Weights of a small GPT-style language model, trained from scratch on English Wikipedia.
Size: 9 layers, width 256, 8.28M parameters.
Training: a variant of Adam for these matrices, 136M tokens, 3005 steps.
Each number is 128 + 32 x the weight over its row's rms, rounded and kept within 0 to 255. Layers, rows and columns count from 0. The size above them is the row's rms in percent of the matrix's.

# layer 6 MLP up, 704x256, rms 0.0528, rows 691-703, columns 0-127
size [ 89  93 105 102 115 103 101 105 107  92  95 106 104]
[[110 184 167 184 110 154  84 176 123  74 104 100 196 121 143 111 116 132 114  97 117  98 121 190  68  85 131 134 106 131 112 107 156  85 137 118 124 183 139 110 137 145 111 113  98  76 119 125 123 205 113 118 124 141 101 100 139  97  92 117 115  70  55 118 147 182 134 142  96 204 119 166 104 109 106 117  16  93 123 120 130 112 133 181 101 160 177 132 127 184 156 159 101 111 117 127  83 159 139 101  96 132 163 161 106  83 158 152 168 115 137  84 138  86  78 112  94 137 111 108  40 116 158  90 154 103  83 115]
 [ 77 137 161 136 171 108 135 145 111 151 110 143 147 124 163 143 150 176 210  40 125 124  73 152  74  97  94  86  94 130 183 148 116 116 238 165 132 117 119 138 121 101 130 140 137 130 124 108 132 121 156  92 151 116 184 141 136 134  93 152 136 148 162 109  70 147 155  74 120 142 167 179 119 126 128 139 149 119 115 142  81  73 117 214  95 103 130  97 166 146 161 133 128 101 126 116  98 132 166  94 121 135 118  81 125 142 136 128 126 158 141  83 165 158 118  98  75  66 148 103  87 117  87  75  48  31 160 129]
 [135 128 151 103 150 169 137 143 178 139 117 107  81 136 146 175 118 118 134  89 177  99 136  76  67 124 112 199 101 118  85  95 160 151 122 142 124 110 106 134 154  81 171 112 135 138 141 147  99 190 139 133 129 126 151 130 152 145 171  70 118 100 119  80  92 123  75 115 129  89 122 189  46 152 118 119 149 121  89  93  64 130 133 138 118 152  70 107 103 129  97 115 119 131 144 140  70 133 132  87 171 108 111  98 127 104 154 138 151 106 115 130  99 182 110 118 136 176 128 112 152  95  89 125 115 142 125  40]
 [125 155  71 163  87 162  87  55 141 166 163 145 141 120  91 113  73 131 141 147 171 110 108  73 138 171 137 111 138 100 180  98 161 165 163 137 131 112 155  89 117 130 114 124 109 159 151 117 125 103 140 116 134 160 119 129 152 117 111 113 129 170  92  71 147 160 133 133 151 124  85 139 175 129 164 145 126  98 126  79 154 125 134 134  98 160 221 120  90 163 129 179 111 133 181 167 133 105 124 115  92 162  69 119  71 125 110 148  91 137 197  85 120 119  80 135 155 113 113 128 129 106 156 160 133 123 177 125]
 [101 139  82 115 119  99 127  84  84 112  84 147  99 120 160 126 161 152 109 194 194  85 103  97 130 183 155 137  98 192 162 183 141 169  95 137 176 199 153 186 125 112 102 110 101 146 123 133 136 133 183 136 126 126  97  74 124 175 142 189 181 149  88 192 121  94 139 125  99 111 121 110 121 186 130 185  92 159 160 110 162 100 186 165 106 147 132 125  97 107 134 158 146 162  55 126 111 131  68 177 116  87 115 131 109 166 163  65 104 136 108 167  73 125 161 142 117 127 134 155 147  89 174 231 140 121 101 130]
 [158 155 159 119  72 155 132 133  88 116 124 154 146 108 125 173 130 156 119 211  84 157 128 163 111 117  77 132  88  72  96 153 177 144 114 109  66 128  99 163  22 116 139  98 106 153 146 145  80  86 146 119 172  90 143 117 121 115 125 138 173 113 104 178 135 142 192 112  58 134 107  89 163 126 145 144 130 178 130  93 176 114 130  94 119  93  94 156 118 144 131 166 124 106 109 132 118 160 119 104 156 149 114 100 165  98 104  62 118 150  65  76 115 127  63 125  93  84 146 114 120 134 168 106 172 161 156 181]
 [128  56 126 100 156 124 125 159 143 125 137 142 126 115  99 139 106 160  90 127 110 160 113 102 119 168 165 126  94 152 120  99 136 128  99 113 132 146  93 138 201 157 155  93  84 176 156 150 181 182 121 120  88 133 134 122  97 106 109 119 136 116  73 160 130  70 110 128 115 191 139 127 151 145 227 105 161 164 166 100 139 182 126 122 163 150 124 117 177 157 114  91 145 157 145 137 114 103  89 150 169 166 157 134 178 150 102 134  83 141 139 140 128 134  62  93 150 104 121 108 154 110 103 149 173 139 132 141]
 [116 118 122  94 159 146 140 106 135 109  88 125 163 133 124  53 117 145 109 157  73 135 162  95 170 147 122 140 119 152 190 127 147  68  79 211 120 134 133 136 112 109 124 115 124 108  85 119 139  68 118  85  94 154 123  75 106 110 106 132 131 150 100  50 174 109 168 122 168 115 111  79 108 100 165 111 137 117 111 162 188 185 151  66 149 144 135 141 129 104 126  58 189 116 151 159  95 130 207 130  82 161 168  98  97 155 142 164 201 136 136 132  95 146  98 105  96 135 226  98 149 146 217 131 116 158  77 174]
 [119 162 125 112 103  88  89 111 158 105 179 108 143 128 150 135 141 112  96 159 130 172 180 144  73 150 127  70 128 177 122 108 105 112 105 121 122 109 131 171 178 102 164 114 143 101 105  92 147 169 182  98 161 118  86 139 116 107 182 128 139 105 128 160 190 178 116 185  52 175 151 128 151 108 184 189 192 126 110 172 123 106  86  57 103 140 129 138  58 121  84 135 116 110 181 103 168 134  79 104  97 124 125  93 151 143 147 108 142 103  99 143  89 168 144 153 138 114 130 144 168 104 138 161 184  80 142 147]
 [123 162 136 153 116 101 121 152 116 118 121  51  94 155 105 122 111 112 103 171 104 142 148 136 112 150 114 180 101  51 125 135 109 107 156 145 147 133 118 167 109  91  96 188 108 100 109  76 146  87 135 140 116 158 103 143 155  98 162 142  61 112  87 172  55 113 120 105  98 138 179  89 144 154 156  95 102 132 155 120 171 138 145 127  82 139 123 156 127 101 121 110 120 111  51  99 142 146  53  97  86 193 163 113 133 125 148 129 117 114 119 112  80 152 143  78 147  89 181  96  97 110 119 105  92 102 174 112]
 [125 128 122  86 138 147 144 107 130 101 115 120 136 159 145 103  99  54 106 113 116 139 102  90 127 124 147 163 133 138 177 139 165 168 119 115 154 164 148 195 162 129 164 138 146 213 118 176 161  91 172 140 133 130 114  80  87 117 172 173  45 161 157 175 137 149  74  87 155 110 111 108 163 129 174 178 120 152 122  70  74  94 161 128  67 140  64 186 186  91  86 102 106 159 158 137 124 111  75 117 104  86 167 124 139 123 142 140 107 216  86  84  88  18 145 186 157 161 118  93 115 101 164 160 193  97 149 139]
 [144  91  95 121 140  89 121 126 130 149 105 144 152 139  86 171 128 124 137 151 149 175 173  56 150 143 101 133  98 128  47 148 121 136 125 151 123 100 162 122 148  63 147 107 160  40 134 115 164 126 129 134 110 134 105  83 136 162 194 113  91 145  86 110 118  94 157 132 151 101 202 161 132 137 143 141 157 151 142  97 188  99 119 115 146  63 115 129 147 108 100 106 109 153  76 173 177 161 126 151 149 105  97 173 121 138  42 100  76 137 151 126 135 124 136  98 185 101 171 144 153  62 130 150 152 115 133 124]
 [157 122 135 156 114 113 103 180 152 150  93 134  64 127 127 105 107 175 163 166 109  89 103 126 105 204 171 109 120 129 104 142 156 104  96 112 203 107 124 119 154 120 100 108 147 135 167 110 127 127 136 146 116 150  85 120 123 130 144 100 116 108 175 175 149 136 119  91 127  90  86 115 182 100 175 136 138 132 116 106 123 150 134  36  69 118 164 147  94 148  76 129 111 182 151 159 130  98  91 117  62 165 102 122 113 208 101 102 118 129 115 145 132 182 158 181 141 105  84 133 126 177 155 132 176  97 172 171]]
# layer 6 MLP down (transposed), 704x256, rms 0.0528, rows 691-703, columns 0-127
size [ 89  94 103 102 105 107 104 101 106  96  95 103 102]
[[187  98  54 151 168 146 148  40 160 171 152 134  95  47 108 156 128 135 148 141 179 125 129 106 136 151 145 116  98 136 156 128 114 215 126 134  84  99 116 124 144 176 121 172 113 194 164 107 121 122 146 162 111 143 130 149 126 141 114 155 153 176  97 161 106  87 116  89  63 108 128 123 147 140  75 173 149 109 132 121  60 130 102  84 136 143  95 134 150 142 133  96 154  92  89 106 147 135 132 123 142 130  89 140  78 121 176 103 104 127 119 142  86 167 107  99 131 176 159 105 195 174 146 149 130 103 126 130]
 [149 217 152 103 107  77 136  72 137 105 105 135 108 162 141 142  94  86  74 171 136 152 135 106 110 170 113 106 120  96 158 124 175 110 145 118 155 149 134 112  87 136 161 131 137 145  98 161 153 138 110  97 125 121 140 120 173  90  72 131 108 165 116 111 112 108  74 161 151 108 114 145 225 119 118  48 132 185 186 139 139 179 152 119  94 116 149 132 149 134 145 122  98 135 178 107 173 142 166  90 122  87 142 103 145 145 165 113 134  94 148 163 100 157 154 135  79 110  90 162  87  85 157 100 134 134 135  83]
 [153 181 137 141 133 140 201 116 128 145 119 162 125  76  62 137 116 124 185  88  99 158  80  94 162  86 150 146 105  65 131  84 169 106 140 108 143 134 100 155 128 147 220 124 153 120 120 133 125  62 187 143 127 152 148 109 123 107 127 154 119 146 140 134 105 123 175 108 109 128  83 120 146 143 142  83  67  94  89 139 126 117 168 104 104 169 107  99 119  72 122 154 106  68  86  78 160  98 140 122 171 109 149 102 111 168 124 104 135 168  95 170 155 172 112 134  94 163  93 131 134 189 167  83 145 115 154 169]
 [116 194 167 119 129 157 135  86  54 140 135 159 134 211 140 109  74  83  95 162 166 157 126  79 148 147 157 136  90  98 128 135 155 176 126 110 113 130 151 127  87 108 119 108  53 145 223 164 101  98 127 138 106 140 125 156 140 135  88 143  93 147  92 141  96 132  91 166 120 135 171 161 137  86 110 108 150 124 123 123  75 119 130 145 152 130 115 143 133 113  85 192 131  97 130 126  80 115 147 125 144 188  96  98 101 169 164 118 106 137 114 125 180 106 103 176 117  96 139 166 139 107 110 167 105 137 110  56]
 [174 136 166 124 117 106  83 143 124 157 139  95 127  55  90 142 145 148 141 105 184 131  65 149 113 155 165 191 156 180 132 101 150 151 153  93 112 137 149 106 104 137  77 143 174 127  92  94  92 157 131 152 101 102 121 124 133 117  88 182 148 163 160 119 171 109  97 112 175 126 141 116 104 159 213 159 142 114 151 110 125 138 176 152  95 136 153 129 140  92 198 145 147 129 112 140  92 118 120 132 134 124  82  99 126 135 180 104 107  97 117 171 137 170 150 147  93 140 175 183  43 146 164 161 113  71  90 111]
 [187 132 114 108 153 141 126 128 156 101 104 164  73 104 174 117 144  79 160 108 137  84  98  83 176 130 124  47 135 184 148  99 107 109 120 186  86 104 119 159 180 184 150 132 136 182 140  99 128 129 127  98 150  63 158 118 110 148 119  88 121 127 130  95 145 150 108 102 145 165 121  58 153  82  95 169 103  75 153  42  98 114 145 137  77 171 118 165 167 143  85 161 122 160 110 167  83 133 137 161 129 141 167  90 131 158 163 161 136 166 180 160 137 144 105 114 159 140 114 148 145 145  83 151 128 115 147 168]
 [126 118 123 107 142 146 166  78 120  95 165 135 132  93 108 140  94  81 129 134  76 133 112 159  68 127 149 109 116 183 102  83 160 126 130  94 135  81 159 114 149  96 158 113 137 142 121 138 100  96  91 127 127  49 129 122 131 205 137 137 171 145 113 162 117  53  88 127 145 164  78 113 140  82 100 110 108 168 136  91  94 131 135 115 149 140  52 167  73 107 152 117 153  94 169  71 159 141 206 127  97 101 140 141 126 124 167 123 108  93 207 160 153 151 162 110  70 128 127 114  78 179  89 174 145  62  89  84]
 [ 96 151 109 132  58 145 123 124 209 108 120 110 102 154  80 119 176  79 102 133 131 161 158  87  99 127 132 130 168 181 120 162  80 123 208 170 147  63 176 163  85 126  88 117 110  89 105 163 178 177 159 136 101 131  98 125 142 161  88 151 153  94  73 136 136 121 101 113 111  95 110 107 151 134  95 150 144 182 138 114 121 210 132 111 146 155 114  79  90 103 141  81 162 122  96 174  95 133 158 171 140 107 105  92 117 115 118 125 118 132 168 116 111  91 177 162 111  95 171 163 118 105 156 107 170 133 153 151]
 [116  85 176  70  87 100 144 121 134 182 139 132 168 125  56 130 164 102 113 115 143 130 149 100 162 124 123 117 126  87 114 141 161 162 118 127 115 131 123 127 151 163 130 134 144 127  96  96 129 157 146 125 150 158 166  88 176 140 152 153  96  91 151 144 151 130 144 204 162 123 170 101 166 137 161  79 121 151 126 162 101 164 166 179 143  92 150  77 214  94 110 134 127 134 151 120 151 177 101 108 135  92 105  92 131 146 212  86 150 109 146 160 121 161 120 114 142 139  69 190 103  87 157 135  94 110 106 118]
 [165 157 117 128 164 112  87  94 130 147 106  92 122 136 191 108 116 136  83 125 120 101 139 123 164 164 106 131 105 105 113 113 117 120 153 108  89 145 145 160  79  72 151 153 154 131 143 110 221 144  20 170  95 117 108  90 164  79 144 133 128 104  99 114  38 119 190 141 148 105 179 172 129 116 117 113  97  98 129 168  90 155 151 154 187 124 123 126  98 167 150 113 138 146  98 111  98 135  97 156  97 184 164 156 133 144 116  98  91 167 165 126  97 159  77 140 121 121  99 137 135 124 124 138 154 100 208 125]
 [130 169 177 130 129 149 136 143 140 179 139 100 145  42 165 116 154 140  67 121 136  86 177 105  86  78 128 106 136 179 133  95 181 137 122 140 138 102 116 125  79  91 136  61 140 149 135  74 115 115 182  91 102 136  82 144  58 119  54 208 143 138  67 111 209 156 134 153  84 108 128  98 106 140 155 129 169 130 146 118 158  61 100 188 159 119  96  79 146 126  94 118 200 164 117  66 137 130 108 106 186 160 124 105 143 148  73 145 150 101 118  89 152 160 139 137 174 144 122 141 149 117  84 142  85 114 122 144]
 [117 171 157  87 113 130 122 131 102 143 116 156 164 135 150 201 173 109 102 118 136 171 144 139 148 179 185  97 114 172 155 141  96 130 109 219 117  97 170 138 102 118  67 118 147 160 135 135 101 145 131 111 146 125 187 140 127 144 168 121 101 117 105 130 135 125  79  89 109  69 214 151 142 168 124 196 137  83  91 171  89 150 127 171 101 162 199 131 151 139  83 124  48  63 126 143 121 137  82  86 148 115  76 161 149  90 110 178 111 114 126 153 123 132  95 137 136 112 155 142 139 154 122 158 122 118 151 117]
 [101 102 141  87 127 138  71 157 155  81 128 150 117 128 110 151  95 133 103 111 163 156  85 129 194  99 158 109  80 111  86 105  74 166 151 106 128  96 158  98 167 144 146 181  68 137 129 141  98 135 135 170 124 138  56 106 119 217 107 100 176 151 132  70 112 134  87 126 157 136 115 131 115 112 102 143 143 109 120 170 175 139 136 176  91 112  93 105 179 109  90  84 152 150 134 116 163 122 166  95 153 138  88 196  70 136 119 123  93 135  93 154 176 156 148  99 126 127 186 122  46 140 202 107 141 136  72 103]]
# layer 6 MLP gate, 704x256, rms 0.0528, rows 692-703, columns 0-127
size [ 96 107  88 116 107 103 102 104  92  87  97 110]
[[148 133 127 126 172 137 105 114 145 135  82  84 150 119  68 139 141 127 109 116 101  98 190 133 163 134 154 109 116 135 187 136 173 111 125 187 152 169 163  83  78 154 128 160  55 137 136  81 112  88  50 202 197 128 139 108  88 118 128  75 155 132  61 128 139 104 140 137 161 134  78 133  86  71 153 165 148  63 175 122 104 127 105 159  92 176  75 101 140 145  81 139 144  87 151 157 122 147 158 128 123 155 152  93 120  87 142 124 113 210 205 141 104 146  82  93 150 118 102 176 114 120 104 129 157 160 155 136]
 [143 113 107  98 185 176  81 153 126 134 141 154 128  99 147 157  22  43 159 171 150 137 101  92 100 178  95  75 193 120 177 167 129  99 134 111 134 134 101 146 119 113 119 108 160 117 114 146 111 135 137 145  98 143 100 172 138 139 113  89  93  78 141  94 134 122 102  95 130  93 141 139 167 152 155 164 101 120 113  99  81 179 108  84  79 133 101 120 121 133 103 161 121 133 170 141 141 147  94 146 174 154 135 108 121 120 143 148 122 168 106 135 135 100 216 174 205  99 145  99 119 103 114 160 135 153 150 136]
 [124 174 100 135  97 158 144 140  89 141 140 115 191 121 133 136 156 187  96 146 112 166 161 178 133 107 136  84  78 119 128 144 134 100  99 116 134 103 161 156 145 110 118 134 100  85 171 185 141 158 154 128 122 176 136 195  93 170 136 155  97 105 107 144  62 179 105 138 111 100 134 129 138 120 113 144 123 155  93 151  93  74 108 142 189 149 129 129 103  95 129 126 168  87  90 137 149 151  64 120 137 132  90 203 143 156 114 106 158 164 105 136  90 107 163  80 119  92 145 177 151  96  92 115 134 152 109 137]
 [ 71  85  62 168 150 101 122  83  89 104  67  95 143 173 134  96 103  96 175 175 137  89 142 110 122 149 196 163 129 151 151 159  78 194 161 111 139  85 184 183 141  98 105 113 119 119 184  96 144 158 168 182 138 145  97  93 104 141 149 172 121 161 110 118  91 150 161 153  98 148 118 122 136  87 188 156 123 122 171 142 148 100 201 122  88 157 188  91 145 133 128 115 144  95 149 134  73 111  99 198 179 157  92 169 116 125 169 111  86 133 118 139 139  53 139 130 131 171 140 164 112  71 107 133 157 113 108 127]
 [126  79 147 112 139 126 166  82 116  75 185 213 117 122  65 158 149 100 145 152  87 115 114 160 170 132 126 109 137 112 142 211 140 161 178 149 113 153 134 175  96 178 161 121  93 169 151 123  50 124 103 156 134 177  84 132 136 148 136 137 160 115  89 133 146 102 176 105 136 155 104  82 150  46 134 140 102 100 209 106 162 125 165 160 159 125 109 156 217 174 105 107  84 144 147 135 134 176 106 134 157 150 126 128 142 132 106  95  90 171 138 123 126 134 108 120 132  85 146 155 133  74 159 119 100 115 118 142]
 [ 74 128 118 176  79 126 121 135 121 139 149  86 174 133 139  78 150 165 136 145 129 128  67 133 132 128 159 184 180 145 110 107  81 141 181 153  50  91 123 117 130 101 126 125  80  57 212 103  75 124 138 115 183 191 144 155 187 137 134 105 168 108 106  83 106 197 100 132  62 137 155 109 137 142  98 184  80  72  83 152  97  99 122 135 122 135 126  65 155 172 104 114 156  97 114 116 142 185  54 114 120 132  79 137  89 142 131 154 130 100 155 130 147 110 114 175 112 149 143 114 150 108 149 143  77 134 135 146]
 [124 202 115 144  81 145 131 142 138 129  95 144 140 117  82 142  61 165 106 178 139 153  91 113  91 124  90 141 117 126 155 124 110 182 125 143 160 140  78 163 118 146 115 154 164 120 153 227 166  99 127 109 122 138 148 134 180 118 115 184 113  99 153 119 100 156 120 129  66 125 133 160 152 161 117 140 172 151 100 100  94  91 113 195  72 131 199 141  27 144 187  96  89 127 145 123 138 121 132 135 144 147  99 158 102 128  82 113 110 179 132 108 126 164 146 167 130  99 119 155 112 104 111 166 112 118 120 158]
 [159  98 120 149 155 140 159  70 143 168  82 148 125 143 118 104  90 109 119 113  98 143 173 132 134 141 133 146 168 109 106 127 170 193 201 145 197 149 130 100 164 111 107 161 170 147 136 188 170 150  56 130 158 150 210 125 141 133 170  83 132 130 113 177 158 158 136 172  94 130 153 131 157  97 111 134  94  60 153 160 112 117 203 192 101 129 151 109 155 105 103 138 122 192  59 144 162 139 109 154  91 146 103 146  78 132 128 124 140  72 176 105 177 123 129  87 138 152 142 152 108  89 103 132 149 114 117 131]
 [ 69 146 105 120 101 134 151 116  86 119 101 104 112 116 155 134 123 114 153 108 161 172 104 114 152 120 131 101  78 134 169 156 137 145 120 134  78 129 107 182 153 145 132 131 185 134 105 115 189 107  84 182 100 112 166 180 155 131 140 108 152 147 132 104 157  97 154 129 116 115 107 167 125 104 102  85 112 115 138 129 104 134 113 121 163 139 185  77 117 217 168  92 146  85 126 122 117  68 156 112 137 131 166 145  63  86 106 155 128 118 185 141 129 123  83 131 118  93 134 139 120  65 110 117 167 147 148 139]
 [ 78 111 116 109 190 137 118  62 156 104 171 151  98 147 104 187  91 120 157 174 127 173 151 125 113 125 117 110 130  93  87  94  64 176 151 118 103 107  85 115 175 146 123 144  98  95  83 144 126 165 141 126 161 154 105 151 136 139 141  76 181 180  63 158 232 106 145 169 136 108  85  64 113 103 101  78  96 129 137  95 152 124 125 150 111 159  69 104 114 149 126 140 150 147 161 128  79 158 101 163 153 162 124 178 106 117  89 103 126 119 147 107 159 112 167 163  86 132 109  81 180 117 124  97 118 179 165 120]
 [ 92 177 124 100 124 133 135 111  63 124 128 137 116 119 122 137 109 112 127 166 127 121 103 134 113 148 158 137 183 126 206  93  80 137 153 180 171 131 145 148 126 175  91 115 100 144 161 136 136 106 171 103 149 165 134 180 132 126 119 123 101 124  83  88 147 131 146 139 111  70 115 122 154 134 148 113 117 117 106 127 123 148 136 178  89 195 208 104 112 182 171 155 167  67 156 147 107 110 132 103  82 137 159 131  65 160 201 158 153 106 142  98 139 157 155 156 141 122 131 118 117 128 164 140  96 125 126 176]
 [130 153 127 119 142 133 189 132 123  86 104  82 148 142 119 170 107 135 113 205 119  91 173 139 108 126 161 110 127 176 156 128 138 147 109 152  90 130  69 172 137 124 138 124 173 118 120 162  97 109 104 126 213  79 133 152 129 106 155 165 112 126  75 125 167 157 128 191  85 163 159  77 165 106 121 118 121 132 158 127 140 141 123 168  90 115 175 143 155  82  90 153  82 110 115 188  73 147 217 132 131  96 173 159 119 146 133 132 129 132  89 117 128  70 106 108 149  97 121 155 114 134 117 140 141  85 111 120]]